python train.py --n_head=12 --n_kv_head=6 --norm_place="pre" --norm_eps=1e-06 --init="normal" --beta1=0.95 --warmup_steps=0 --schedule="wsd" --decay_shape="linear" --batch_tokens=[32768, 65536, 98304] --doc_mask=true --train_tokens=493600000 --steps=8409
Each number is 200 + 20 x the weight over its row's rms, rounded and kept within 0 to 999. Layers, rows and columns count from 0. The size before them is the row's rms in percent of the matrix's.

# up: layer 7 MLP up, 2560x512, rms 0.0328, rows 990-1016, columns 384-511
# down: layer 7 MLP down (transposed), 2560x512, rms 0.0328, rows 990-1016, columns 384-511
up990,104,181,212,188,215,185,190,213,238,239,186,202,218,159,218,194,191,187,187,218,220,194,194,202,180,210,178,195,207,193,207,197,194,188,173,167,205,167,202,208,196,152,148,223,227,213,199,169,197,184,213,198,206,213,201,170,202,197,211,195,198,194,197,181,226,201,205,202,198,220,160,223,205,211,169,210,181,176,186,210,173,184,193,221,198,238,196,194,202,214,203,193,223,178,203,186,204,197,175,202,210,207,161,211,202,185,215,185,229,176,203,194,192,219,204,175,201,220,217,228,198,186,208,214,218,221,208,198,179
down990,114,189,193,212,173,175,213,169,227,191,204,201,209,215,227,202,165,184,200,234,205,199,176,223,203,182,175,170,225,179,234,221,184,189,193,176,233,189,210,174,201,191,195,189,212,187,192,150,191,226,177,186,191,192,164,191,221,196,208,217,212,183,193,183,214,218,225,203,230,214,203,224,214,205,181,234,214,206,150,218,204,210,193,168,209,221,200,199,165,170,197,222,205,201,170,211,215,209,193,208,235,225,188,209,157,200,195,188,215,213,191,186,175,182,242,166,187,183,190,217,194,219,219,183,227,181,208,186,204
up991,101,240,212,207,153,176,186,190,172,190,215,228,183,200,199,194,190,182,188,196,181,194,165,216,183,201,232,185,186,211,196,184,203,201,200,245,162,236,240,218,215,197,189,139,222,184,185,214,237,236,216,224,183,188,174,214,207,213,201,212,170,207,208,220,177,167,215,226,191,179,226,192,202,169,191,184,208,195,203,183,210,232,207,192,200,194,172,197,156,187,192,205,162,147,187,180,170,206,205,241,166,220,224,243,227,187,187,190,198,240,176,251,199,193,189,186,196,209,173,210,146,228,231,181,206,199,197,197,197
down991,099,213,192,223,169,168,202,156,220,224,184,186,176,212,196,206,191,199,153,204,180,214,223,221,186,170,237,180,209,194,191,201,198,162,232,202,203,219,206,198,185,190,213,203,256,192,223,194,216,174,229,187,183,149,202,228,199,174,197,200,195,189,172,200,205,177,221,228,176,210,227,195,199,172,235,205,169,213,166,204,217,219,191,190,179,180,219,195,175,210,196,203,190,183,243,181,204,199,219,243,181,220,178,193,212,191,201,216,198,191,163,183,193,231,247,201,222,191,212,231,213,222,192,181,197,205,194,211,222
up992,105,184,202,161,195,201,178,223,194,205,181,186,190,165,212,192,164,218,199,207,152,196,197,205,180,200,237,178,166,210,208,206,189,192,189,197,179,193,200,197,189,161,216,203,197,189,171,187,175,170,233,229,196,203,217,207,165,184,172,210,210,221,191,204,226,193,198,207,175,182,228,190,228,210,227,193,195,248,251,166,177,187,187,214,201,219,217,221,166,156,173,201,180,213,207,202,194,211,199,222,214,234,224,196,190,200,157,187,156,223,177,196,195,225,192,194,209,226,186,194,200,205,176,170,180,227,201,173,178
down992,109,188,195,228,180,157,148,189,176,192,215,221,172,212,263,160,212,202,183,180,208,227,243,215,173,262,219,216,207,197,195,149,195,199,179,218,223,217,223,219,201,212,190,184,185,204,199,223,191,206,246,236,251,221,196,188,231,189,202,198,186,205,212,192,181,198,208,204,185,174,191,196,195,208,209,237,203,209,206,245,171,203,200,191,206,220,212,184,151,205,195,221,183,232,194,197,218,169,172,173,191,215,169,236,168,173,200,203,209,199,169,181,198,189,209,169,233,179,197,193,196,206,195,169,202,206,194,181,175
up993,106,194,197,207,183,238,182,177,165,210,166,196,196,207,241,196,203,226,166,207,200,250,197,208,193,191,207,168,191,205,200,211,193,188,196,211,171,202,201,197,201,162,206,194,211,182,187,187,228,215,208,185,227,201,199,237,168,172,205,234,225,187,203,157,180,192,202,218,222,184,221,184,178,189,194,211,199,229,185,191,194,192,177,192,206,181,199,197,229,206,216,214,187,208,190,198,194,201,170,181,218,192,271,211,187,180,200,167,210,229,200,198,181,181,182,165,219,190,204,240,212,165,209,188,199,187,171,192,193
down993,109,184,219,214,220,220,211,213,231,189,210,172,190,208,200,202,174,229,202,199,210,210,207,161,205,188,205,174,226,219,187,181,228,180,189,156,192,213,234,211,184,205,173,209,162,185,213,226,213,198,199,183,227,187,255,189,187,135,172,213,203,179,223,187,185,165,197,163,213,208,194,217,207,216,228,218,178,228,231,185,160,175,168,183,196,219,168,193,174,181,207,212,185,179,217,202,227,191,206,220,180,208,214,207,189,210,167,194,179,213,208,187,173,218,228,173,189,212,201,209,174,202,184,211,220,235,201,197,198
up994,103,216,176,172,193,207,193,186,190,209,201,207,211,204,193,229,210,205,195,194,174,162,181,184,216,201,173,206,194,230,166,205,142,204,196,223,229,187,194,199,199,201,215,156,204,217,244,180,192,222,220,187,194,173,193,200,160,208,211,216,231,196,191,192,188,220,199,199,235,200,179,177,208,192,170,169,196,195,243,227,219,211,195,217,180,237,212,230,194,213,214,224,195,203,203,186,174,189,156,232,206,227,210,180,210,175,200,185,197,236,181,188,241,209,206,214,165,238,224,146,198,187,195,204,208,211,202,214,209
down994,103,188,184,189,241,217,226,212,201,216,174,203,192,186,191,180,195,208,170,218,212,168,230,164,204,198,190,211,181,217,197,202,171,206,151,178,200,180,160,194,234,226,189,221,174,197,192,204,216,212,203,185,211,175,177,182,162,221,191,178,206,228,181,222,230,187,199,220,205,180,229,195,221,161,215,172,223,194,222,243,182,208,194,213,178,213,207,214,185,201,179,202,178,188,212,197,207,216,191,210,219,157,210,242,196,205,180,192,221,214,182,211,172,194,231,170,176,220,202,204,195,195,213,225,185,198,217,180,212
up995,093,232,197,180,213,203,212,191,231,204,195,185,167,201,208,237,214,185,199,214,207,209,213,197,187,198,224,188,190,198,176,236,221,223,215,195,194,205,194,175,204,195,176,199,232,174,211,232,199,186,186,173,201,233,193,197,214,182,194,165,160,257,180,184,193,182,212,208,228,154,208,174,200,187,200,191,239,210,200,228,194,152,204,220,224,194,198,185,183,178,208,218,206,199,211,201,214,210,160,186,196,200,213,210,194,218,182,181,192,199,200,196,200,201,209,187,222,182,215,200,183,204,185,161,174,196,205,254,202
down995,102,185,175,211,204,220,206,220,203,165,207,198,191,223,219,191,203,202,203,190,204,175,191,199,187,217,219,205,180,223,213,192,193,195,211,199,214,211,216,193,208,195,208,204,228,200,210,162,223,198,199,182,205,200,206,202,211,202,180,227,132,187,233,179,212,196,227,184,186,178,189,180,200,189,214,222,180,184,202,210,174,166,215,196,227,199,193,187,153,206,212,189,235,181,213,189,236,173,199,201,195,189,199,191,219,198,230,228,157,193,201,189,211,204,181,221,213,212,181,204,165,224,175,146,186,235,183,239,193
up996,101,220,176,149,205,201,204,232,159,197,215,202,203,199,207,242,207,197,196,173,188,212,204,198,209,213,178,217,211,161,185,173,217,209,240,198,185,192,184,175,188,187,222,197,198,219,204,190,178,179,207,198,221,201,215,218,226,199,169,195,190,207,200,220,168,194,151,206,177,201,210,204,185,204,230,189,206,224,195,191,230,208,217,231,203,233,227,191,167,191,203,206,177,197,215,200,173,232,212,213,193,183,209,224,224,197,171,203,217,210,219,203,223,189,229,186,201,209,197,202,214,185,205,233,197,236,217,190,202
down996,107,191,217,177,211,190,206,199,165,179,193,178,216,211,211,182,219,161,193,176,176,194,218,180,203,231,210,204,166,223,192,184,175,197,202,228,187,197,138,223,184,221,198,232,199,191,218,208,203,179,172,211,205,183,185,204,194,205,195,230,202,201,176,196,186,226,183,179,217,209,186,222,203,182,198,236,234,178,237,213,220,200,207,212,172,221,188,199,180,153,219,219,164,197,244,196,196,225,186,210,209,162,218,205,210,208,210,200,214,228,220,207,212,207,227,223,199,216,177,168,199,218,190,210,234,192,194,197,242
up997,101,236,177,214,185,228,199,212,247,192,199,209,183,203,228,223,200,183,174,214,192,198,171,235,169,174,183,221,192,198,205,241,203,209,202,174,185,160,187,183,209,162,212,172,189,211,228,211,211,209,226,166,184,191,146,140,214,193,209,191,179,184,238,158,214,210,190,172,202,188,221,181,192,183,241,202,191,214,210,251,170,180,172,210,219,189,209,170,192,195,187,190,184,191,179,194,197,231,169,192,198,208,186,193,187,204,194,207,239,205,208,164,196,230,213,202,195,197,179,180,216,162,174,186,225,167,191,224,195
down997,101,199,197,194,215,185,174,218,221,186,156,194,226,193,229,167,213,197,201,192,226,211,225,209,228,210,165,201,197,214,177,210,196,225,199,199,162,216,180,188,183,212,204,190,200,203,174,188,241,178,199,204,182,185,184,193,208,168,162,201,187,192,221,216,199,212,170,153,168,207,212,193,189,202,224,217,168,236,223,222,217,194,212,205,215,177,201,195,223,229,179,220,189,171,225,247,183,218,221,207,207,202,232,197,186,183,228,169,223,216,171,204,185,205,223,229,214,205,218,172,231,219,246,151,239,184,182,220,240
up998,051,193,191,182,210,215,169,219,232,176,195,193,205,217,196,210,205,168,187,204,216,196,218,208,247,212,197,196,191,184,180,195,197,226,195,184,181,199,222,210,222,173,200,214,210,208,180,188,196,195,220,213,195,182,197,209,194,173,232,233,190,210,201,198,171,194,191,209,200,177,198,202,187,223,200,209,206,224,189,248,237,184,226,208,167,204,209,301,203,193,194,177,211,175,202,202,209,204,196,187,233,175,202,223,204,196,228,195,190,204,196,212,221,194,171,187,186,199,183,202,182,194,199,192,215,203,182,200,205
down998,042,172,194,200,202,220,156,229,213,198,210,191,205,230,175,199,197,209,190,260,221,183,193,185,211,179,207,196,197,171,204,185,210,166,217,189,216,216,197,162,131,208,207,203,208,164,189,185,214,197,185,226,176,199,201,229,204,206,228,202,186,194,215,183,193,194,204,195,211,191,194,200,194,187,193,214,197,211,196,204,222,194,197,202,170,180,190,268,214,190,221,204,195,196,211,230,188,200,193,198,181,223,213,209,209,169,203,183,199,202,193,193,219,219,195,216,204,200,200,194,164,212,200,215,221,176,205,189,179
up999,105,178,233,227,202,195,189,200,174,193,188,206,217,196,215,187,201,185,204,168,206,184,191,211,185,211,208,220,199,187,223,199,165,203,178,206,220,161,149,211,183,201,199,243,190,210,198,239,192,152,233,228,202,225,211,195,195,203,208,210,210,200,177,173,228,171,195,193,209,198,226,203,216,189,202,211,212,213,186,178,199,201,219,135,223,205,188,189,221,170,229,198,202,199,190,198,257,210,195,206,170,235,188,173,176,231,199,168,202,165,206,222,200,192,168,215,231,178,216,186,194,215,197,201,192,154,215,193,166
down999,101,204,179,190,211,196,209,205,199,216,190,213,226,199,202,226,222,210,218,161,218,210,204,204,223,178,178,198,169,181,186,183,204,222,224,236,215,200,224,209,192,200,237,179,183,193,177,240,200,205,200,187,197,208,192,222,201,220,195,162,201,212,223,216,217,201,177,203,198,224,185,203,220,191,212,210,192,198,192,199,240,238,201,188,179,230,231,199,195,247,190,192,224,178,183,189,191,220,198,205,201,208,165,208,211,164,212,216,205,215,207,238,218,211,187,221,225,198,180,215,202,205,254,197,191,209,191,191,187
up1000,105,181,196,207,238,183,217,223,189,234,213,196,207,168,193,214,199,164,233,213,217,173,159,229,199,180,194,225,175,232,202,206,210,175,214,226,221,206,199,194,202,210,193,193,193,186,208,207,185,181,199,146,215,220,200,226,193,187,182,196,181,205,219,229,213,164,204,214,179,206,208,178,237,204,210,174,212,188,204,176,201,264,182,242,228,206,204,164,177,206,186,187,150,214,233,219,204,206,174,213,209,225,164,189,201,214,162,201,205,190,245,191,177,200,183,193,211,187,201,184,201,235,196,185,228,220,184,206,156
down1000,105,155,190,204,208,216,211,230,167,208,236,211,199,193,190,165,189,190,205,186,165,194,187,190,219,173,193,212,173,214,199,207,212,181,215,181,214,184,240,183,222,199,176,192,200,193,228,177,170,205,191,182,206,259,255,213,226,190,218,198,227,201,163,192,222,180,182,196,211,215,221,222,200,202,222,218,206,200,186,205,181,193,186,212,223,201,205,195,188,231,230,201,168,211,208,188,221,224,223,193,222,215,206,233,221,194,152,215,172,170,214,218,203,190,175,195,193,206,200,188,225,212,199,205,190,188,197,210,215
up1001,110,214,201,185,198,209,241,219,218,197,198,206,190,258,209,208,198,224,180,202,186,189,193,201,164,202,193,197,194,239,202,202,193,173,205,204,260,224,177,202,187,183,215,225,178,200,220,216,217,194,190,207,186,196,178,234,217,206,204,198,168,200,187,181,210,203,209,193,204,164,179,205,197,216,211,199,182,200,190,213,161,179,201,205,177,222,189,201,234,182,224,222,213,206,187,226,241,188,207,165,203,207,205,225,169,201,192,194,192,173,187,209,189,199,201,191,224,179,216,218,227,179,207,205,213,213,214,215,191
down1001,116,192,189,221,201,187,204,163,166,226,198,213,203,146,179,179,202,214,190,190,229,198,150,186,186,179,150,173,219,243,186,199,226,186,209,188,185,192,236,200,200,213,218,197,205,234,218,219,221,188,211,216,209,187,229,184,160,206,162,211,227,197,197,201,198,194,248,170,208,192,188,163,223,195,172,217,201,196,185,191,190,208,205,171,213,172,216,204,204,206,238,217,228,215,205,247,232,196,214,181,222,185,177,177,171,158,202,232,196,177,175,218,205,197,211,182,177,199,164,218,210,171,201,219,193,203,183,203,231
up1002,088,188,195,203,166,193,199,209,198,176,206,204,212,198,237,225,216,208,185,201,199,231,194,225,215,215,194,215,159,183,175,221,182,200,215,215,220,220,196,191,156,185,200,171,215,207,169,156,188,201,237,210,188,148,227,210,225,172,178,234,210,210,193,207,167,217,198,195,180,177,178,187,179,187,190,171,207,256,161,174,173,162,227,210,193,199,192,163,219,177,192,207,203,199,198,212,149,157,182,185,198,155,194,207,210,193,234,203,196,194,193,212,170,212,230,237,192,220,223,230,201,195,199,168,208,187,170,183,161
down1002,106,229,249,219,205,184,213,195,192,181,225,213,202,205,175,191,182,203,217,160,164,229,211,214,173,179,210,189,249,180,197,216,194,208,197,172,173,241,171,193,223,207,201,224,211,215,193,189,203,177,217,178,243,188,194,206,226,202,243,206,179,176,225,230,203,200,203,208,181,201,227,204,212,175,201,209,209,231,210,170,177,207,198,207,208,200,202,218,174,174,237,232,205,194,189,178,166,192,215,204,209,184,211,241,188,162,206,219,179,205,205,197,180,219,197,226,205,186,175,205,206,182,206,216,192,185,219,203,225
up1003,104,180,207,177,224,192,187,223,165,209,199,210,172,208,196,187,212,196,196,206,185,219,205,177,209,242,175,207,175,210,175,198,190,215,184,217,209,209,193,230,228,179,201,185,182,174,207,220,211,187,192,180,204,215,211,230,219,194,184,201,188,229,195,217,223,205,217,186,203,188,217,206,194,182,186,197,219,214,209,170,225,251,168,176,226,248,188,208,208,179,185,223,187,154,197,215,193,207,192,218,173,212,192,186,213,166,225,174,235,172,223,196,171,188,169,218,215,213,179,186,218,229,200,191,145,204,208,181,189
down1003,117,194,197,233,196,189,196,193,163,211,223,216,202,234,231,208,208,207,175,189,203,181,260,197,198,173,204,215,205,208,184,231,189,217,198,191,229,213,237,165,182,217,173,183,180,202,196,210,209,182,173,212,159,235,227,211,178,164,187,200,210,185,169,236,189,180,203,239,183,229,139,194,162,190,208,160,209,177,184,197,189,228,190,233,178,199,210,192,202,230,201,197,206,195,186,211,207,209,239,179,204,230,192,186,234,212,201,179,227,180,197,177,210,225,208,230,224,208,177,206,200,185,179,220,208,206,182,192,207
up1004,108,210,239,206,189,189,206,197,181,204,198,181,208,216,179,234,204,188,210,152,188,204,175,223,227,230,200,207,204,180,206,188,204,185,179,242,199,192,173,229,209,207,184,175,170,233,232,189,187,202,182,206,145,185,256,194,194,152,170,138,198,195,195,215,205,226,195,194,222,199,181,189,173,213,207,204,178,204,215,237,202,215,184,221,204,241,213,229,177,215,196,241,187,182,202,170,206,212,186,193,220,190,161,197,209,151,182,214,167,213,243,187,192,205,209,191,216,196,226,183,213,206,196,176,191,227,184,250,184
down1004,105,167,203,198,208,211,171,181,192,201,217,184,214,223,200,252,218,201,207,180,221,204,165,204,193,204,190,202,198,203,207,238,192,201,177,199,195,205,198,188,163,255,229,161,198,222,224,240,188,191,198,202,208,227,223,183,182,195,254,157,195,203,202,183,180,238,172,187,187,208,193,179,216,198,212,229,203,196,209,194,215,212,193,234,207,222,225,207,178,221,196,201,175,189,210,218,221,228,209,225,194,192,200,205,189,201,195,194,204,165,216,217,201,215,213,193,216,215,150,206,239,180,203,204,235,180,171,201,208
up1005,108,206,213,185,190,177,174,240,216,201,183,197,202,181,210,189,194,155,203,164,191,170,200,199,195,210,191,197,162,174,227,216,191,210,203,183,221,186,205,216,193,196,197,201,199,210,169,167,210,200,247,207,197,214,202,191,189,206,173,211,185,246,205,197,224,188,165,178,209,203,190,195,209,170,203,211,181,212,190,197,198,187,187,235,198,230,191,216,201,214,180,215,204,203,215,184,222,219,252,186,191,192,184,219,186,198,193,217,184,198,204,198,185,161,211,206,194,158,196,224,199,232,223,200,196,180,185,190,191
down1005,102,223,224,188,180,182,166,195,206,212,170,241,210,197,177,228,199,177,213,179,197,231,241,196,189,224,206,166,197,226,173,211,184,205,212,152,203,183,197,223,194,220,204,212,168,196,185,219,186,212,214,182,214,216,191,202,179,200,204,195,174,199,200,177,195,213,221,208,189,241,199,205,194,185,177,198,179,226,231,182,173,200,202,220,213,195,200,204,191,205,202,198,177,199,219,209,206,190,182,201,176,187,178,187,176,222,189,159,222,216,189,150,189,203,198,193,206,186,176,217,171,164,235,205,198,152,203,183,191
up1006,100,212,184,223,171,221,200,203,221,181,168,220,221,198,213,201,181,211,211,197,199,199,223,211,186,156,192,183,202,191,204,213,218,219,230,231,204,176,204,221,202,168,237,209,170,179,203,189,194,202,200,225,204,215,183,199,150,234,204,202,237,156,211,219,212,223,223,208,201,225,199,176,250,177,202,219,194,207,241,176,189,198,185,231,179,198,209,183,184,205,229,199,203,177,221,177,189,193,159,179,197,226,201,201,192,212,176,206,192,209,178,200,209,193,171,218,172,228,200,177,182,159,248,186,215,182,178,217,179
down1006,091,222,192,200,221,194,237,196,202,200,219,197,215,166,212,203,220,222,191,162,184,237,192,202,177,231,228,220,195,192,178,214,228,193,198,181,191,208,210,221,229,199,230,183,174,172,218,229,229,208,225,191,193,239,197,209,226,198,221,175,214,198,206,189,200,203,204,198,196,210,172,180,203,186,230,232,189,212,173,156,220,198,176,203,183,219,169,193,190,169,196,181,238,178,232,205,220,213,202,191,209,216,214,222,227,215,182,193,191,201,194,174,206,200,194,191,186,199,220,221,196,171,198,218,230,210,208,228,201
up1007,114,212,177,193,203,191,199,192,191,216,230,220,207,193,209,184,209,181,213,167,191,192,203,188,209,180,147,212,190,155,193,178,233,211,225,178,207,152,190,224,211,201,200,227,221,209,195,197,202,206,229,209,202,219,215,196,197,213,168,183,205,202,174,205,160,204,181,228,212,188,179,199,245,209,219,196,198,206,206,197,221,221,225,212,200,192,216,191,189,210,164,201,177,197,218,222,208,204,219,170,192,238,188,181,149,213,204,203,201,197,166,220,184,214,196,198,196,207,224,199,206,223,190,183,201,205,203,196,224
down1007,110,197,218,190,190,197,216,168,207,210,210,214,230,226,199,172,170,183,190,175,204,211,177,178,201,184,187,174,177,193,192,185,166,208,173,216,190,195,201,212,189,256,218,242,188,182,210,183,239,183,202,249,245,206,213,186,184,208,194,194,217,220,192,199,193,235,190,185,185,210,171,177,203,195,250,189,228,187,205,167,197,225,175,213,171,215,217,207,190,193,212,219,195,209,179,209,208,192,168,202,191,205,176,201,213,214,226,222,177,214,205,224,188,233,231,167,157,223,208,199,177,196,206,164,168,206,186,201,238
up1008,101,212,236,203,187,187,185,219,208,187,189,232,195,162,195,196,178,173,197,152,170,197,215,232,196,230,201,187,208,206,205,190,221,204,191,170,184,228,198,193,207,170,179,197,262,219,208,189,229,212,182,212,200,160,211,164,190,201,221,207,188,217,218,233,201,186,183,215,159,195,239,212,189,211,213,189,174,218,198,217,159,189,206,211,218,184,233,241,197,204,207,227,185,218,182,166,191,175,210,202,196,206,180,186,175,177,204,181,200,199,177,211,209,222,204,177,202,221,211,188,249,212,209,124,210,156,185,212,215
down1008,098,207,199,193,197,221,200,221,187,195,199,233,173,215,174,179,155,180,232,183,201,180,194,213,142,178,217,185,195,218,209,190,199,194,203,218,221,200,224,191,247,191,198,208,219,191,191,217,176,224,201,194,254,185,208,194,194,208,188,175,175,234,212,204,209,163,187,202,191,180,193,183,157,199,206,194,198,208,206,218,198,184,200,196,214,198,206,180,223,201,193,181,213,198,191,183,200,149,198,193,218,223,167,196,187,169,186,235,196,192,197,201,165,231,202,205,197,253,205,217,236,209,218,164,213,177,178,191,224
up1009,104,188,198,169,211,211,227,228,203,200,219,213,219,219,204,213,195,186,207,193,206,199,193,191,171,200,234,207,187,202,194,171,221,166,182,195,214,231,178,177,191,190,214,210,195,205,201,234,185,187,184,223,205,202,237,194,216,203,208,206,198,212,207,185,202,223,198,196,185,198,201,201,201,211,213,209,201,194,170,180,193,252,223,228,189,223,181,190,191,184,207,188,226,208,189,190,216,208,190,220,237,208,212,172,175,213,204,183,212,241,177,235,183,201,157,184,160,218,192,212,190,210,198,210,213,193,231,211,193
down1009,096,194,204,175,228,200,223,204,211,183,217,194,229,222,204,196,217,193,224,188,210,193,182,189,177,215,240,201,187,193,216,206,220,169,189,186,222,201,200,188,206,215,199,232,206,184,189,202,193,192,209,224,176,203,242,181,230,187,200,201,189,203,214,210,224,228,170,205,191,212,223,233,215,206,182,230,161,198,195,171,195,210,213,225,212,178,207,177,214,183,180,180,178,187,191,194,247,208,186,231,241,201,213,188,205,186,216,209,210,203,184,219,191,198,180,174,143,194,189,234,201,207,218,226,213,200,211,205,193
up1010,105,195,217,204,178,221,207,203,185,212,210,161,189,189,202,207,173,184,193,219,175,240,186,196,170,208,205,197,213,180,214,216,247,200,161,208,194,226,162,196,203,153,190,212,185,200,203,212,176,212,204,194,203,225,225,209,185,213,201,205,239,210,182,215,186,211,191,192,179,214,213,219,193,199,219,190,188,229,223,193,199,209,181,204,212,178,183,172,186,212,204,200,207,217,233,172,226,177,205,202,192,165,214,202,185,207,186,157,194,194,203,169,189,208,186,176,192,204,201,183,228,239,205,186,164,203,240,186,187
down1010,114,214,155,198,219,186,181,210,195,202,201,224,157,190,179,195,190,218,175,177,200,188,186,189,212,224,191,217,192,211,213,217,226,183,243,208,189,200,161,196,196,226,195,162,210,192,191,198,196,223,192,185,202,215,186,218,181,214,221,182,176,218,224,242,208,207,187,206,201,198,225,201,169,207,231,194,189,211,190,191,181,201,184,232,183,222,173,200,177,188,194,227,192,222,212,186,219,198,180,233,181,191,155,211,212,173,181,224,198,193,177,203,202,225,205,211,225,201,179,218,223,187,220,179,178,161,199,228,242
up1011,111,201,204,183,220,206,202,234,216,197,219,176,207,210,194,227,204,170,195,197,224,191,196,226,168,210,210,211,184,192,214,206,196,215,230,172,241,178,165,205,210,236,201,242,169,182,217,199,201,224,201,192,184,199,217,171,223,185,206,204,205,207,204,204,221,230,209,196,184,215,192,198,178,177,190,196,178,201,200,216,210,223,223,210,195,183,194,170,200,227,210,210,161,173,183,249,212,200,180,226,186,204,209,172,216,231,188,220,229,204,230,216,183,211,223,169,214,184,195,201,207,209,198,211,187,179,181,212,186
down1011,119,180,183,218,204,189,242,198,205,186,205,226,214,206,183,199,232,190,195,195,218,175,213,193,217,181,202,233,198,186,206,201,228,176,155,222,210,217,218,161,190,239,222,184,183,220,202,200,224,220,211,214,195,229,199,202,235,209,195,174,207,215,218,204,194,214,215,164,212,190,155,202,212,163,195,227,196,161,217,210,214,188,179,215,190,213,187,168,184,190,198,215,214,236,228,218,208,161,189,206,181,222,194,207,237,193,185,195,183,189,157,199,214,183,204,199,193,173,194,214,202,206,192,201,193,228,198,227,202
up1012,099,215,169,219,189,221,204,220,203,245,189,185,203,190,194,183,197,222,189,190,235,224,178,194,191,248,185,180,224,243,194,216,201,189,176,231,197,202,213,154,173,190,217,197,184,208,206,187,214,186,205,203,175,153,167,171,201,200,219,218,177,179,182,183,202,214,195,247,181,223,188,210,238,174,191,221,197,172,222,199,188,200,209,222,183,201,204,198,186,175,185,196,182,217,190,190,211,204,185,192,205,178,208,188,184,229,227,199,178,147,196,218,209,188,242,173,208,160,191,196,213,226,203,204,191,188,216,208,217
down1012,097,218,202,190,171,157,207,222,194,202,185,221,203,210,205,209,185,176,187,220,213,179,200,208,176,194,206,189,204,220,228,190,225,198,168,208,165,178,221,162,201,184,195,196,202,253,195,197,214,187,215,226,192,194,185,185,194,196,190,199,187,190,196,174,192,226,209,201,188,214,184,185,181,183,168,220,199,189,186,196,206,220,232,190,193,193,209,214,168,198,189,200,213,228,176,207,194,184,220,202,213,193,210,213,207,194,207,200,154,209,192,207,209,166,206,189,181,204,182,200,194,225,223,194,216,169,245,177,174
up1013,100,212,178,214,160,193,177,175,211,221,211,208,206,213,175,185,236,197,203,166,172,193,170,208,177,215,214,206,192,221,234,229,205,222,228,205,227,209,174,177,191,215,213,176,189,202,216,153,212,210,199,205,207,203,237,211,244,219,194,227,193,191,219,197,211,209,200,178,184,229,208,175,195,187,207,190,231,201,203,189,213,192,203,158,235,209,197,182,193,184,212,212,201,233,173,229,213,145,202,206,192,178,160,205,219,209,207,171,197,197,208,188,170,214,213,219,176,180,210,179,148,194,176,218,235,206,229,186,175
down1013,103,213,191,204,210,195,209,196,218,174,185,259,190,174,198,175,188,207,160,172,235,187,190,201,199,199,199,203,204,198,231,176,225,202,176,188,230,206,170,215,184,175,202,177,216,194,208,189,205,214,214,201,227,191,220,170,210,185,207,191,187,227,207,208,197,202,221,211,193,195,199,184,218,174,215,145,217,232,199,186,205,206,193,170,210,215,206,187,165,193,170,162,200,182,194,228,224,242,177,198,177,194,222,219,228,211,219,174,213,241,185,227,203,196,185,214,187,181,182,183,179,179,204,177,186,173,182,186,207
up1014,100,202,202,163,233,221,196,158,164,200,243,195,215,231,199,219,225,235,208,166,227,234,208,200,211,206,209,227,196,183,209,156,219,193,217,180,184,194,197,230,197,213,191,201,219,237,260,218,202,236,202,247,208,198,205,228,224,212,204,185,217,212,199,225,169,224,176,205,236,214,203,235,225,208,202,202,218,211,211,189,189,191,174,199,192,179,200,206,177,214,185,218,193,192,213,208,151,193,205,204,189,267,197,196,210,210,208,242,207,192,209,175,181,202,204,219,183,257,213,223,228,185,215,208,183,216,206,198,176
down1014,103,207,205,192,223,216,184,173,179,185,200,213,227,200,219,217,216,206,177,210,222,245,179,155,162,254,208,192,232,186,187,198,232,214,246,196,214,204,205,192,201,215,165,161,199,217,216,208,187,216,182,208,189,191,157,208,216,220,198,202,189,209,211,199,205,178,187,188,194,198,209,196,169,187,221,199,225,201,224,198,200,189,206,194,217,175,190,192,205,214,210,220,192,187,222,181,208,218,174,240,215,214,177,204,205,179,181,247,221,204,206,242,198,179,212,187,213,242,205,217,178,209,200,174,218,186,243,196,196
up1015,097,202,186,204,214,184,185,179,215,203,215,205,218,198,206,202,206,206,199,180,185,202,216,186,223,257,200,214,200,197,223,201,180,191,209,194,194,199,222,211,222,205,194,183,224,157,220,216,202,183,188,183,205,215,215,197,231,245,201,197,198,192,220,177,188,205,202,171,198,207,185,204,177,177,213,217,194,180,185,169,225,212,192,212,180,201,179,222,224,166,204,218,216,192,206,220,200,215,205,222,208,194,192,229,189,227,215,166,198,214,239,207,197,187,218,232,219,175,172,197,183,190,226,179,208,181,230,213,206
down1015,091,210,211,218,202,168,201,252,201,248,201,206,186,211,227,191,211,210,169,169,182,189,202,187,218,216,222,221,215,189,204,210,144,195,148,194,213,214,191,207,208,222,166,201,195,169,219,196,209,224,172,215,225,201,193,191,217,220,200,192,202,152,165,229,221,198,217,173,185,204,189,211,217,195,197,205,184,213,191,194,216,175,207,193,196,189,162,223,195,187,252,224,216,211,229,211,192,225,179,186,214,210,171,198,216,204,213,203,171,171,197,198,205,227,191,191,201,175,201,205,247,177,221,214,168,202,162,203,208
up1016,099,210,201,193,185,181,173,182,232,178,237,214,185,210,216,216,181,222,183,216,193,212,240,187,230,213,200,233,165,208,191,197,169,161,188,175,208,181,202,211,212,193,192,235,193,177,194,194,205,197,150,198,194,209,218,176,192,220,197,203,194,231,200,190,223,214,190,187,198,183,216,162,207,209,187,158,197,177,172,180,191,191,165,196,189,241,224,209,229,204,175,228,177,204,220,250,241,212,189,215,200,186,169,218,191,230,208,190,176,223,201,164,223,225,198,214,189,224,190,185,182,211,191,211,207,179,204,197,205
down1016,100,204,178,221,226,179,212,201,231,203,239,185,206,237,218,222,222,199,204,201,193,207,183,204,203,197,218,200,223,220,178,192,186,240,224,217,178,174,179,192,175,202,243,178,189,205,170,216,171,189,211,230,171,200,196,187,194,234,184,198,181,225,192,172,207,187,197,178,214,203,209,173,177,216,212,211,205,208,231,162,191,225,219,183,208,200,212,207,173,189,216,224,194,219,203,183,178,176,194,239,198,188,174,206,168,182,200,194,176,202,192,192,198,235,187,218,209,199,184,211,190,210,206,213,227,179,186,178,201